Part of a small language model's weights.
Size: 16 layers, 7 heads of 64 (1 for keys and values), MLP 2688 GELU, 74.6M parameters.
Architecture: LayerNorm before each block, no biases in attention or MLP, untied embeddings.
Training: a variant of Adam for these matrices, 482M tokens, 3679 steps.
Each number is 128 + 24 x the weight over its row's rms, rounded and kept within 0 to 255. Layers, rows and columns count from 0. Numbers have three digits each. The size before them is the row's rms in percent of the matrix's.

# layer 13 MLP down (transposed), 2688x448, rms 0.0387, rows 1838-1900, columns 112-223
073:156126131118121135080142105138155123131100130132133133080153125165145083135123097137101112139168118125095163147114139131166153115119117119155066140186097103112138141123113146139115155100126182145119105122152102129170148120112183112116089193113120131122132142153194105161152116119130091145124131116141128138088136113135154166079116116138
109:141117139117112092127092164143134101157162156129137134111115131131111166127127142152107111098148120149131164099075119099119115128101096151114120112158146092128138175165142130141131098101091150134130152117139135165142171134139145144155114122090089150109088113168132128105125120067124113108141184172143146120092140126140147168132179126146
115:146113141140123130087101147172128104137113096122098182103118090157132132149124102137109117159143138072077156123150117130106117106151141138096103158135121123117103148124143102129113127162159125110167152136125128095104114092112139171136143176133125112148123114115133138136147146141130118162092130148149101122130088123116089126130150099140
109:096148088106159136139119107125133132142126108151115135114137109110153145134109125167127095125146088119157070172142135140113103104113088134147063147169100121103113133101190089147120085119165139121118131165096146093144165141113111145107101088133124148117124143113125117133157114134120109130126109155160096136089162096143139183123136120102
093:151139140122157131076132122127106119130153131133118117148132118111117105101150163137168166132181107140150149157136148149140120062099138113133134163080140114103104120113153148110104121124109101096151093126118126099137111146092144119162140087121141147143140159137131149132133135133156127113143151099142128100110098144163140156161141140126
085:121126103106121071117120162118139140145151131144116170165143087161140131117157107135121164109089170152117134139092138123110142164124118110116113113105146171170118123181143136141146107093152116149091134139111149117119153100160136120112129144121094166125127142097149113078128155116167148131141135142182131108158134124134121093122110106158
113:139123132106103112098175164182148116164137112108192109171113156103096142133103133130146100106129110105116133147089139156134112144180118130087149132065121131161116082112119169147181152127138117122116148114102075137117165134161156132139128089134138148097095141145131123131179117141128163132139134132116152069118096132131097162146154116143
111:140105094144168134154098126075137150158148083146135086086101086142139157155119126120188106103165087089137095124138122140163100140171168136111146136107139139152145115104133125103152123107119130118136133104134127115115123143122146124136160162121184122136118152104135134131152155153096152143145104109110085163144124177107136098165113141066
114:128134209053150130094078106144118160123102123142114114101143168095125143160138091112133117120136152119114131137126128136153118127152143096133129162154139174133116112165105170108150143140155133149100124156111121092139123137138145101154141113082132109138083130117107112130129135114173131129117122142168131155114114152094094149064144137089
105:147129146116144153136135150117134094092100142135117083123105118126098096132153139123128153065112120120120153140111125163108132103128106135089098156132139160152113160129109131143162124193140098140130103088154125157074117095121124099121094121106128152118088106129177146152121125128122164167118147123096119133127115116131188133137147103130
092:132112139122127126103145096114144099154130099141151161140144144114167121052124162081123140184110161149126123135118097105059089107171112113152156070105118159127158138106106128133091137143066111118153116118097119136158181127152126158138096102121160121105127128147100121140129153146133111139142126093136119148137174141097088150106112150149
081:105130152129131141152140121116150170130147111108105189133113100121130133118117098161153142152082118074092155109161126090092111149192130121126131115102118132107126133127105093128176134174158131105174125140131087113185159150129149125152164125120069129131139131137118129136132166138122079137102126112163141135117140122154112111115119166138
112:127114163106091142137131121135144150115151174124131134144123129103131136086146130111147105130111144103113130124143158138198105120113133110092116093137115171086106145143169142113140132124160092142115152131155121160124146115122142113138113147133149052145122098118138149113108118107152155169124166139087163149081107094077099120083163123102
088:161116132101097112116082156180092145120117126147131110148119090109105085100131120154113176113074076118132115124118157157108114108125147142096156120133076141152177153107115148105150162110144171095127132131129146111116114119155142135121119143106132109150100099104094135126135132149125153145114093145097118095144151148105141102087150122134
094:154172144152144154159152124126108091124172130152140111144126148157084134087139131161122102103142175116174146117160153125177193076131131140158108105114136148146173166117104112128109156144109131110097148176149082127115152121141128135065133117099134118121132146131123166110143128122112153150129125147116153119125144098161121151126155159106
095:108137132165114108114140116132136137177133110137106123120131123097093100086121118123139134133152180166115141178163153154146129139140102126094124078099136118149135154124167136155125147150108139100140168123116109131145138093139109126105137116166129103115123162143147122131128163119149163160106145126123134073116112121123127119133118125116
102:153110152178110166138090159127152143123105099146178178116138150114145167120150112120114104129182121092127151148138128130111085155162152167137127128090148165116138149116137127117166122129095097097115156145134174114127115179132102166124076113119154104134196127152136127155099139110106108118148107111146166128127095153145136090153152128126
131:127116154115117134134116104147110098110148119147138115108145120117112088072073108090154125098112091106120111087140147085129111164155166143169144134080103177123130115130118136089103126139172096141147151093159089168128142168128122123127110154137096121146147124122080077137110177138140126151119107127163162112113115136147138144128096163117
083:125124116138148090135084130149095128144164055105171157155104087155178141148108143167124137131119115165113109137120109092127126124104078133135108112076118171145131116139133117152110121142147131103143154110127130159119110148106133110109090127110158167144153152130128116158093101158153129135150143129158091176120155144106085120129115180144
081:149166140128120128164169099130147111114110106193126152098101162172125112104146115117101165119103174102154150110171154149116111107109151156080113107113118143134085092153127116107115105148116174118114140163097088160115118102141120139121144147147124102108148161164124098137134136128102128140106153119123132111139122132099099145160127152124
112:097145106143119112139166096112140138142109100133136109155133130097174148176119130134128089093111113123103135141132113130169110152093126146127089133137126149155084114120153068150132097120119136113163167170123108130092177119151139134164145167145183118141131123113137102092125129102150129121114116125185132130127108133096101139091144128139
099:140113110139158116138133151139092098146135093113143136142108179191173134162105122178121114145157130139118165109090143142135130145141140160107108119121107128127104156095130127141144096133094109123111115144142147157149100124141131133142141116128133148120160141122088078127183101150146099160132105094115147124164102088111098133094161135109
114:130121177161155100101172135124143142108144128120079131090130127155156156114106111116090152103094158110142170145147135112127158149164159128110101116122093117138154141141137097145130152145139147121122129141135142140130094132123127137120160139164138125119126160157129133119101129143159134127141073099112118120097144114147120136176155122154
095:120129169078136144091106133124119150138137137123153172137122122171122132157122132163120165148102128122141128147156172119117167084103123117080163132097173166129134166080170100125138131141191134128133112116132124156122175122108104131164106143125127153119120143122089136115101145107139150066149134132102144087102149111154132123149142156143
089:145135130122159092152136119118156173104148152132124136114139153143158133136146141120114155076156133151127172134151140112129152133156093092189095109153111121083111133131148157118129146150084138154083091131100125105157116113145131101154083094113098121099130137152116120123163082106155054150126125093093131119157141140106166144144158144139
072:143124140105121143081132097141151128128107142127134128104141128171158081138111091138117121146171106123095168149118142125152167125115114115161076135190085101101139139135106149126110157107151165148111111114163109130166152113109184114110089203105139129117124136140176112163158125111140091143135128107144116138091122109135154164076109109134
098:112127117165146108137092117106125142119074169137147100107130141106169120104135140123099118158096146154127152146125136123171100163087130102162132149125108133113158111187158111120117178129107155140137098123125153083132139092124113139125134144121086169120095126115101115136113157139119146120106177174139085099134168127145140118153165142123
111:105107147126087126127111153142137109080087150168110135156109133103098205163134109135124143108159114119138155154109165131112121138156106145086108117128097118119129113166147124123120146133094130141139166140116082105120151111134138136074120149110155118117123162121117174108129155124102162112134124080186165126118108138156103081189106109101
085:117127119152098150111149136086106089084109114137105139122120157120118142118121138109135130101156126134090103151119133123174134135169139153107150106147128129133153115150120123137175088114135114124154172149104067138089152116145147114109117109131115150163179081116148136121099133080075107109110151128118138121132125148136113154130139148157
118:160133134122154126122129153160117152130122122137116148150147098176154114107107093125143077099143108150066128144107126141085158108138147106130095130114134153140114170136096125145157172130116116092108097104141086096145158145132163108115090122130110112109131129151151113104099150126131127132147159098180110152063137183130137161181157122143
089:141103134136074166099117125137122151088113128142148110110125138126137120134124116177159132124135132125147142089100162140078134165132126124090095163126148140145128127161093129149123161149076117132099137125126138144119136137113131119155124175115111138108099119128099163143113104144099132171116113163102121103150125150128162104135149077139
093:175108187104111155144123122119098137130120166144131162124107138143157155074126097135147105128143137101096185105108104162095157117138122079119122123133198146088145127120122142111120137098140107105177126115102140111163101135174154112120107091129105068136150102156149155123162078132112143163168177156124130127130108174037151109116155140114
110:126121103152153145104112101102154106137146137117126087139150127156108153155153144147115103147103148098110121120125142131114139101142179135072114118179140152131117119146125145090115123119135123099085104167115107099141103124134120147108104113136141129144145120159178145124128109146141096115081097129096129120109133180183164137126118115154
109:140124099127126150124132120129061129171128117139116152133153091096089106122138098139195136154123160130162132149115127152162119104162104102127136110134143126104127121127136133128133087161170094161137169143152121121144127160140089132135131145119143128117112158129139077120155122151072140132086135142057127144151126099091098117109108153133
114:130159128137121125138172129119107150122130111139133125149100136134101100090125127125127164146086138124126112148113130084124107152195071129137143153131154162097108171141126128132125112120103124133108151083120149147088103150136123118141129207152112085099110100106159120149065131150162124154121129141124129133116125172136116143098119142116
099:111100138129193158111103172133089131087085121111074120107137140089152131124130112098188161165074123149158138135112147079073110160137094120169115118157125096151115105126108161120109152132165127130125124120156142116145162122115152129093136145142109129125138113142161087122118145160126133143096171101139148092146127162133142145133110123147
116:127099141111080138119092144131117122101155147161102127136137129144148122125125127121137106126166141102131168157104153130167151128109115132113117126157120150094107146122119152133158141170125110140141133138118083107140122130103176142122122128153157117093168097124098123107121152120129130165144168115139148107116114134160137217121125095122
104:105083120151112164124148131146151104136126091148110147149120123143095118125115175139153099127137135119174148100164128094113148114147162153134148089114161104115085120142095144119198189193068120102145164108118152118124134110158128121196071179209127134129083107126118133115126133125132116132135136116105084122120130128132152149108134083121
094:141075160115087148114115139165109158153122090109120130107150079138144130163081140111111137121114129102140120104140119094099159161152119122130113133145137116107093132131061148152105106130124126123169114110131138140081140139128138091092130154154131113089157089112123142153120116138120154124133112098139135147151120166127136148082127126149
095:135129148165140113103123101140109138103133088093142099161108102152155153120145095155098119156103129132120103183132116128135151128122121101149120117146141165127129116114108137183121181177138082093158154159116126135114148147158119139090147110146143161144161106118115139144116111106135118104125112178088118130147100119120110127129139161126
112:107163157131150178127174139170144132146105126119156142077137126127150126144192153140117086093107093137149154132146072118135114122141129159126096152125157122116082162079170090142138125112090105112133152119111122123107083134153094147106146137139097138165148148099126168123120103081121114105116155119132148103103162149112146101189129121152
095:161145142127130128168121131122122099169151148096162113150125116166179088174087136188116128137137151165126091130154150120113158091156128160135082128140119105150107124132088128144146102121086096114113156135148100077141125178125152129159113116141104130108117132129170148093149104132151121133108093124137092162111116123112142112129141161097
110:187122105116149091153136170153098158074126109098118149135132131130162148142125125136112154141116133136119161153135108129132126135141137111110145114094102102129098157099150168133144135150094113141156127148140136116153108146136144095147101127138166145100115127117075145148145185178179130121119095113142149082145114142101139123157103084185
093:150154091113151129154096131113158134120130125113133103121119123128139115144145135156125144126132180141119135112157104128137102170114075170076106157163111158137142131104124083187139160143114169131106160153134076082120139115117122146144134140158106124149160175147133096145110130150139156099091113113197134152114122139110136045113154134134
115:112117114126120119121184123169147139147138215110098151148162115089143130157164140130180100142114074104142085106119124123092105103103110120104170130118128134086167126108124101130098108148105086153116184131123103115131114175135091130120152172114126102128096118115115137122111096124082121097113160119074155150130093141134142092123134131125
106:150135110114158083111104134083138085148106125116108155104086105119163147121112114132114108099120125081115113147131110141129157113113085105133130113160149132185141101134137114121134104153116116089127151146169153121140085135146147170115128131136110120142126123135119097118119135162121126145131135151073130151128119117142128102092126156145
097:091135121164135176123115113192073141145119133147113109162133123123180173100155131139151123096090118130164131092110074074147144092130117108145131119095128152101135144138094148149146162090130111125144140152096090102153133159145073130131105119099164171099079152108094150141156174159101152148119184098092117141142135134119107120123131159086
115:152153133170146103136111112131126173163154084151106186098146132075177102155133113155140155127172123130121169193127138119087123114115117118157118114136069153090147133105144162103148137163131096127109143141136122152136112134121150139141068139108156100116153150130110153113109118147100138114123114142117124093129121118112092140112120116142
092:127109135102118132113155138173098152126096141114134126081124163103134137118146155136108151149097126075123157142150138105099180099179081154139099120155141147138096115140152108130152081150138138160113107152079149129164089112136136104129145123141097138146135111080123143134132161114111179135106101145142155127127155155070115117094116159121
086:119129103119111126121128168145115151145130134118112113156126142081136085138088140099144136117120155116140143130107112093185185088124127165117121088147103096163145138102159122145152155103113119138075132106099132158159127108150155141112087143097149146085122103118115129151132156163140128120133128110127123108137149124151153132109138174123
099:106154114095146125120141129071144125103090131130119108126162140141092137128102092129148157168191135181127125129149095193154134157174151115105121169097115140136102138166115066125114122120123140113119113126134134129153156112073117114101098132149102106128108111160120161116141192167121139098113156143126090101138117128151107152129100073110
102:138129118163110129102116123139122175139112128091116110100163129129125136109105125106112139153139170166138171093108139105112132148124123093116113099101092149143163099159146122136169105110115144109114165166121131100116155153143155126105130147138127133106111091150130125122150185115130109105162132157132127129123130145099117139169131067143
106:160092057114125115156099125120146167148146123101138124121109099124119171150153118146104122165101115134147161113128150115122082146158154128134122167065132111179145106099193083131168117132071137134136127167131119095128111141119096156088133128191125108128076141122119120145109127127161136173146131111106134159172157161079129111121127118104
104:075155109139114078154159134096164132117124126145136159143114166137146124113107137133094109079148160146131171092113121176136118162093140130085128139179127152117109123113143148124138087112125153105116088119140149143149154184138126101116082176131157100140137100138135139084115087130158122093089166160139086153133117094072138121130104103129
112:150146120088093151105111112156121139098111147134118154119060094128098120139130154056143107131114130105125140132155112116119151131104167072117161089062117143154103101183162138140111146106116163122113140117121158120076088136137069124129121086149154104119126144071134134137166163139161137133136119150136152126142145134160138102138132155165
099:140116111126152092168126110115099127129118163127110125130168119151124096112082124142125156130112089141139108130108160089125131119132127126140103131130129144129159120059115134111158114122127143105140118130161116127147094130104143149119129205145105157108098096128130109070088106163123147144113149135099116154143101168130149132102123131129
093:124089137166184100115103153132135148109079119151128122134132134150164148125141148105142140104137173091115126133157144079123102119156091132141136151164155107116108108092135112132102122147134113155136125120110142102092155144139097135125150172137141146124122106119146094156166106114125119126163108124148181150151159139119152128126090120079
109:168135132146117105182147147156126149111151141129097164128105165137093129094123129148138151100157134133141142136152129131105136157141150122120138143102135132111130153158144139132103133086182180116161105144146123121136094135105122115145123116105120107113135157119118126082113118134156145149105176126143174126116110125170144084115103099104
114:152121123150107170158089141116120125150148138146142120115087160093105149119140138100143130133118167128069132152129096129190152081137093151108145123119119147110105144132131133143169093126120131138085136138110129096171144127156145120116126100100109156152112120132122101124158162106173122188121126126099164155113103078130105143117176144139
096:153169168144141139079124134131122157112131125122109122163136140144150129107144107137091154148176155181135102101118125126186093125157130135156145119163153116154130140124074133140103180155119115140169085152145122140121164118118137093114182108134111138140168122105128197119114138151152107125133121102177124127134124151160137117153132174171
099:121147108159138152145130131146132110127167108137160141129136113130132140175121129092117128141152093084159129104151174097137140115131124112123141176111082125149160115117134140085118119156115158141153120116134144141113162140142144095154104126134130089155111097128159152112108140194129113072100113072135153106144090155097137120157115163134
102:129114135139159167108124137121111096116090157138139146139117089132112191115168145122145148130144139084144145102124089105124127159130090124134160076112121122139133117108135136140103107111126115142123111108140116075117109126154135082107154167120092117118086141123109163140154129142077107165157124119106185093157115162111139129136077110111
105:126151116122104171146148142093095085102102139143130130148160152102085107117120126090158146130168129144174120053105119099161068118110103150136095110165138143125136109140132108131117110108158131170155115136136140164140144089145117148122139133119154106139161156100119132126140102131130126128161142155115134147139098102109129159089148138148
# layer 13 MLP up, 2688x448, rms 0.0433, rows 1839-1900, columns 112-223
106:147117159114115094108179140097191168150158118098132114128135119155115095159099088114149131086149145143123154090130143139164141148151138169160103100128115145087179107118149102135127137127162131095139147164137145177109164135136151077102143149135136136108177140155154135142182130098139080155153133147170103134134166105138141115118113072121
101:148121134103120094126132077110174136120100154127156152100161149113137134120102114128123143140131124125119164109109147158144128115149143142135141090133126128162121143131163126138089161085133147130128135099174158116133137109103135144122088149059147083138112084144133155136125138116107152157170138153144163122118165152103137101147126108147
097:142178148124105125115135119128167118129160111119173115134141152177142107125129123104123174113165142125134162134114127152143168116127159120121135119151140131169158170123060119116118177123094122110104146126157119148118111118144158125114142134130167149081156111152120144125162100134117140151181157097112111101108130131082129135139152133174
097:112140141150167166135108125166125131179120120140157139112108096185142158070154166121113109124099115089138124155155146160145127153124070147128150125155122109159142114071163119132192122136112180139146155153104117161162112142139086128118114115125108115138148137143089100138134107133136113155108131157169126125126127117128129098144116122172
096:097125144112146147127151092106151152108141125087086127082143149080134125152104132126166108116111101098128164098171128110119192111112144152160141139152143111099168144142153126121126147133121152133118126107127122099136123123134163054062092128111101143145125130109141137171119116120119112132111166110148146092144140106174107165139134098167
113:147117103112162164154113132166124167096080102122118142102151146150134098152118122140115099154125149100125176117129138122135107110145121136132105103148141121117115103116136135158156168112115104141157105137107123120124140103152153099128060157129153143147123140119128108173132128149141117150125104116098087131109151124136151158131120140115
111:120160129080118132137126106105178118129100119125180156076127114149130117127143124152150125131136169116149134111175140133163143129100122085138136166147106111084102112153114135093109164134098157115152116153116070103168154161140187113094143146128124126157127154181158123138131125105159074132103093129133117102106106143137097166135155145152
108:134145114115130140113153111133146152137146109110111123137161117146151153117157094192079156108151077147154120115149139117137143144137140133108106123129107036166154138137165107158116180140114137135085132153109111124141119142137133074110163134125116094141158137125111147138131108073099114153140165151107147122099177137145131135140096074170
100:116133133122134119154159122123149135107115151112159110089081141108163107129106106128142131120159169135126158136147149089143149097087152135081103114113140119121165161158100142113108154092143156143117162141148098096164110133101117100107139133102161128124126087160070111123144139146116086117181145110165131071100136118129129134129117096117
098:068143111093129130121157106136147078147101146096125137111123137104132123148147131165157097101157091113125145153114120156142126106151157133117112175101109138138126089183097150126144141091144124126095124106142156102159149158140161121121114138124147127158128114111151119140128130096110093092136130096136158101132086122138157182143112111135
086:134099123110115104110085146145155146135116089163130095108131110128165135125122112124089162089158121095171110130185140152137143173137132142135154114158117154119158117099122153112090123063180080116117160155160145131148123162107175111082129120122173105149100099115125141117157094105080160118143139091126093112140109121114136096103108107184
102:154142134124129169138156122134119125138136108127149116126122124193173146151100098135105146138130100134159153142085134148097107122114115108171118134124097108141169122126129114130081117136125120106089124109105121117120141123167119146101158157127158194059153140167122133119135106112117122098156139128143114127135134126147140138147085091172
094:155172108156158142140097121074098110125152137142135115060091122161156102110124099112150110138154186140089116112150158133135140105137137147181111127138124127132172107126171148120127144098133097132144143107114110137099129163143158118125133158131145110098110134119090120155145168160141106169142130085106131130104116161172107162131106116126
091:129103120088150114142111109141150151108118104098115117135140131132173120166155117123114151154137092132110172144140118115104087188130099122136112163121057128103093082100135172137103130096134105158176155099131126122114141158095116136135149204126104145113101136130146107171091122123107100114107143127151093135138132162137134121134121112110
099:158124098106129118101091176148121121066105129118171120109156140136146117117117069131088095124120104070098094174146097176128155168118144116129115149160130096109122082108110134073118125136129121127117113157145142122146127149108120116137149139108147103112096084114158156114182134130077080115150130117112146128163130125125158152119124158125
102:125151140121118130158128116120144143153155138099084104153146105124145092135113150121136144134142135147114123095138144153164178157109123105099115127130127111132147128134134135113148111116176079102159144096124111169117145114133122120104138143128118095119116101143100136121107143095139164110150124156142065160116171146108162138111129157176
119:120127116129127123115128129109151164165132131126113130147118139142155155162131138151126144176138146141124156176110104166140115103121070127066089130175148053111148132139157128175170139131114145120109105168093167115144113081114104141120136125087143140133134121130154151113134102127129150109116115127109104148120134105102128114113173120155
092:087138115124070126164129118093097125091102156137141086084136134145101134120115113124126131166160132136145133101151171185126127145122108119114171132130142062124119100129127145120127170155123152118062099144129130112163139092151112155105116129156145145112084129095112100122170133150093171125105114161113143141127111084180152170152128113098
084:107101142111176146119101127110128151180116111095145119140179146155194115172121128120061142159137084164132125162119128146145114145102134125199115101141122119081134141126161182123105115119114113098117162134124132114118155125117111107113107092129136129142083121152158137151145132139156101113095169108128096200146135088176101127097146119128
110:128153119143168146135096131117163146174140126115127127115144088161122115140119120160071153112156125106140128128130095097156198154101093141130112122097147105144121141116116141176173154100130119125129137162093151107145124098118144136100096144140142117127151171142137116121138141116154154142095160112152135116135147119144121142100115127155
100:164146131140096179081111140114173104098114163135134140134132105172158111145126085117137137090163105160112115146153167122160135109097109140154154110153129118134134100180136137133109125126126163148084096121105118087150146101103132090135116136126146116125152145132126097154108115100128105128134082136089123147146106125153151159120145100120
111:106131143055103137114108082130112146108090131118124115098160129124144162144118164145113091132101091135101138110128147123154147134152137140165111087158106154172139112100116167176142171128156128113146068081151081121140100094140116112111114134110151087130141118137141149159124159135129159143157167129155098123122137152106144150129105147146
101:158141098141108148126141081134126168127119127132185115108178111145118145110193137133132138166074110106135148158128122099106169151114074134125128170187104142144101121129154137099102157142102159125167125117130105116135110159090144097124119131094173082131138157131123150127196141142099114109145165128176125152126079123133094134120128113133
093:155138104097104172134128120145078111166126143135139093132092124121081154177083108137116080140116153127106089163143115164128109090102094111140180147118132126155133146141127146176161138149201117109133135128133153146118101108124088116114145146140115092149116110087143133131148161125121143138080142149141107121134155150131163099139122151177
054:170141137116137139108095110135179145128094138092129140112131114159150086140098086164104092136159114134111143133139135163160169111113137100118081121180100091105152159110109152117118152115156147144108141086140114112151128144111151093074094176094109129163141104155165139170164104102141099163113139121135108135106119070103153158084068111128
104:095121131119092135115143129125156133089116114098189115108161134083115105143109092135100137077158145159130100080123136182106123128092124156103089126121125113119158113130135171143147137124133111159113085169155153179140119111107194134126164139115105182125154129136153126147091096094109108140121125111101149112128148123129142106112133085145
107:120117106096153119105160096112158118149159118083128126091165161163174055108082125129124115116133146144103131119115107135129137134142129099148120122109149102119123144145139139166125120120131144084116099114148160141110117146156129112160128134153097142143163125109099060156149112107109098168153130144116099136145135139104136124123166126148
096:111094127128181073144097170205114139172127177098139124096141102111113102151150103188123159128134151139155110125126144104133125113133135083109133131173119142124137155128127139132116117112169120164108131079166118144145183126139128134117137138132112100116117132143148162119108110134099141106119150128143094136159113114137118157167133099101
113:130093148101128097156131110138148176142140102105110065108132148128140146120167188196109100162145139160093157119072164131152140133116157094148112087133158121150146154117105100116144157140144135180123114108104121120177120104148135130100154139130162137136143129147079184136164125110127145174167088099152109159127164125150158172145096088136
092:126173108145112090165124120127141104163163121137165161143171128159144127115093142136149170149132147171103146124153116128147161061097127136147153158144089102151146197148122155132110122116181151127145106111119137149136116146151147140106111139120157122146132123121135152141125151141173134114099124143126141116171120123109126176135157140112
096:143154089150128139139127117180129152083125124137153117090130137101157112092147151125113076121115145155154103107095118109143127123118137161097114114134141057155196140141101143145125197149131160158091161135148101128140117114127125100106141130139158136101137145133134096149084141076093120130124116142100090114109137098148126137153123100180
107:108124113116104147105106151107129103129127127151182090136134160173134095138114093096100121088136141079103102164101128163114135142114115106129140128137103159151131137130107127163119134132135163170123122156145121152135165116149114105121050144127176111136167111120175103168160165114127156115081162145135082098160141135105134181146155151145
107:081152137161124121143123115138152158109079145063106107114126166142183125165155113163077085167176129146050135160174143121094152147104106137117106115137134118139085114158147152139096188130111134115118111129141109149147083108125146145107104139139115119124127152090155160113120140119163121130165132113181082100093130124106122153153145101091
106:121072127086111124131115121139118129133133170087118121149113083096147089164124146090123117123118128152154101105136142127131095104102099098109069139141096130117148106113157137179119154124142162143091110116163150127105177142109145128177140152120105175121120104141170143130122130081117109145136130108115108148117130129143151180064089094115
095:143176155102102159085134128143116109140117121133136162149096171154100114085097093135133129094124157125119162154111127146180166108131129120142149128099132126135176151112153128101135089130142126148121152114123114147184148127110167114126144125104140138134127120137136098140134113115127149125157128115115134149153100132108118113134096150092
104:116134120117124077112121090150188124139101143106202111108163117141099114144134136157082124119110153122128133156126121161147155068096116096143116136139127084179110145097096134164125177146127165165084102123150128108147150158109159166109144135095171142115161097166130134132165118107132104135178167157148099166111113142093108131105145147146
100:140175151093088131135125120145118139146148104086174109172098128148127105142112078149121133077128094101172158128088132125165139096126144126115117108168130078151169154127182141176102148120175118085101120117162160160155176099095118142090108135112176126125117125117120150106158140136110190130103141118069139129154166110131103099132132150107
103:126145129108107145109128126158131124118099117152169146137172193131131119111141115175103106146130148157135101136111126141130089163152118136154150153146120085135128109102125098150145134125141171124106108108107105132143109145140105129146131135095151159134139162167128127149180130115102116134128127157124142149120072094110089140159123146168
098:129152122096150145117154134136124104108124130155101093073147145138157121168087143120136080150135116146083162117184122127117139115139136165132153119136118117171130155133106115101154135083108164125143132110167106098113141133111129116145111109133147094129110126139136123125121138146125143155149147132097085125105139130111139139105125113112
099:125108149089097127122083126137126156109163150099140158127104186129126082122112098112134106111166139159110129161098108128147116107143096133147128102155105147109130124166117118103138159118159175197116125155132106112145129146116151068119119140132154125092112107172134126145127129114106129128129137092115075130167107168142107137061123128118
094:120160153077153155130096108139120107107120100106156126123137106148099120092115085130102114081100113101142130123136118161143110091125107114137136122113121104159143100118112157090132112106172139113151097116089113135114146123107140126116143175126136130097126138143131070210121144138105110149143119099123142139149130153163132153117054136124
106:108154158100141162139150129152149096138137172109109141125133100166093092084140083121149126102153120119115134131115127148143135129105150124113126100151148157124144130132143131144169169116122135129080136133113144129168126126155142133111140133113150133126176144164176152148191133075069077129138104127125155132116132123127175127114088089092
098:106125099115075166117141092154121088106134122091110130136072113125109164113143135156131119126138107098141155171119163120128125144132135100117162101139130162151137184159146148125106118127140096148124116113130118145135106105104114094101108134110158158112161090110104145088126146137147146174127133123178151089140096135098086158109135138142
104:183109134125135136122086125129155162159115112099133145114135160109150137129089145171117112151181152111134175144149115164140176172138121124155122134109153101161109102099123126134065171105129165099105113099107096126168088100150133112141109128144129140122121161149143100169151145109176098112128111093163167161112176116158112131097100148114
098:126133147123103137123142101144137116114146110119111113132165097152168121147119127139093150143092087128114142134140107102146123163133117130162146153173082147089142157131114172145125139119210143142071134108114123103131146139091137065123139160107140143149147122126155144155149119096146121174124133127128112139113145120115149136125110099156
103:141103094071113121129168134124166118144101139111131135098125114107147120187132113113118105142143121110098144131095144145162102062089134121144109103141095110146120169101159154131124128136139110139122077077158139138140156151097131118130123136142168114123112104108156137149127124116126134113139117162090110108127151119101113111066120109153
103:153160151138125124140132110089165143093140090089146137117155151104130158092164125160119099104106077127120112179146149114146113108168134111116114098118114112103105137144168140152181129123136123133124156146143165136158077154150125136104123169117135116130127121137136153156124110086110122187114121103122159140108143115116183130121101133139
099:122124150151164111128107139083116114190170091163162128169184115114156085125146091151143128136171141137128123163114130166122156127100135166137146153139148110096151113144121096129157111129112105132104153143114075114110183158129095116136121141112125133097152127155133097119129074112107085139122172105139115161135139114109138140130148123139
100:133116111121131118111127130143131117157131119154146144170118135144117132133127150122131142128120130137088161169159160112117081132090108139161087116106162076113149114119156130137117127134125149147101147123167086098162132128126130104156131139150139133121095153171124118126126067144125123159123145128119133120103092111130143112110102095149
102:151113113139132113131152108160111127138154087094106161148142112171135124104168134140144105129124136099102141094163148115119124120164073116153109154115155106117123150112155119116140137146152171147123092128113125116149145146163105136149140136142140154117129116081134128139147146107132169162102161132093111139136090126104136178070146181129
105:138128106137164124128131093178129171134137127102168104115162109130148120136123138124095125118112148140137142120131130112141169141142127136129143157135114090072128088110151146128057118099132139153108117111151124146141105121072128101110096144096200089124138129120107101155094115126109124129147132135143120088097120106123098153113130089119
101:158176159166092114122143152151122152162096156092167141112122124145137126162132093142121155134097126140085100123087149092158120136122064115150124116211116103124144146148100178156131161111153125143150110148110118134153123068138154095139102148114112094125147103103125110164158135140146113120137112137178104116084135120170114174145156077161
101:147121111116119144109175121119140106175087126098147117139098108089093118122102129161116122156141117124171117081137101113110137091146159110140092129134122097196151114169170109150154126107154101129086101161165120166140149155092124101096119146128106134084133135133138151191157103118092105122125111128102095155104151147132130119127133151146
113:173122103127114144118141102136116140147097139153142097137182137138156101153135121140105146174138134126109164179145117113136131134130098103172135118116089090113095123152115094177124154115137130102141140127098151106112171120098137068135158126114107107135124122130139094110164159101108149150101145108153081148140167132142169152155122109125
101:136126116125103102114129175146136154095130122119120120136143131126139151128151087137132110127111124117099118159115135134160127134130097104083119104153138132157161126144159134137140162107129167174116109184139124130092143078124175140144124140088127108135136150143145147132136125113116129122147117106142107129149123112132081163109122121110
096:141144108147149119103163102107156135135099104112148140129171141183108109089132122168101098118117153125108128123148072136130107098108077104129105123146134095113140150140117111098128151151167151125120106080152132149127109127141147125116118124099114156137125104133103101144140112099137173197162185113104118142150113117165104113134104144111
110:144165105137120126123172123140158136120127131158158163094160090162091118177148135122103129126105115086110094139152126174188122120117111123195144142154151117127118130137124101104128116154115140145135127143106145112149173097093158111167135145109095133134122126106157124140170110118088086149157107133109093183147147151113106158152125104117
107:143089149105145143093152154167144166099103146155117136119138113115141116163113100119117146131126077162137147110113117127143138090125127111141116102102093120186172146113107106162116143141176127136137195082149134142118140125097165094099071130129175106093148154122127129124093122107166133151131118121117125111131152132160112124136129103136
093:122120098135109153145128114116138085153067106114125140123129111131171133134112097143196111124113103095149168145126124154125108134129090151116125132144112118126122114146141115136145117072112158110102105136167140115114152146127132131125070130114085083128135129162135101148128117105101144146129154107113078098130137154091114176108133117123
102:139150159125097098121132088126111147174108159102151148149108155127126134108174139165114089162133093124090137143095100123117144108035112122123122108126091121109155117139172160155139128084179143108096163125131079118147120093099137139156151132129174083142123107119171124121157121136113112156136127146121121182120128113124098129114135142153
095:137144104107128142133128131149141087128113127104126130124234079162113116137108119138098152136124092150115115170143121116170148131128129147113140195160118137141123123126138114118123101104128157099113155118169120141147153146105137107160123143093122130129105139154113070136129160113167135113073170141140086126172154115078131131109101164117
105:145116125089119131143122144139123142143197108130093186111130134144102117091099154172142112134123113128119180141162139134172198118139141114125142158172121136168146128127111108122120140139133138127086130107142110087132121167134125132155149149088106155110134116098140144140133132117109121169152078087145127137136111112177128107094034102174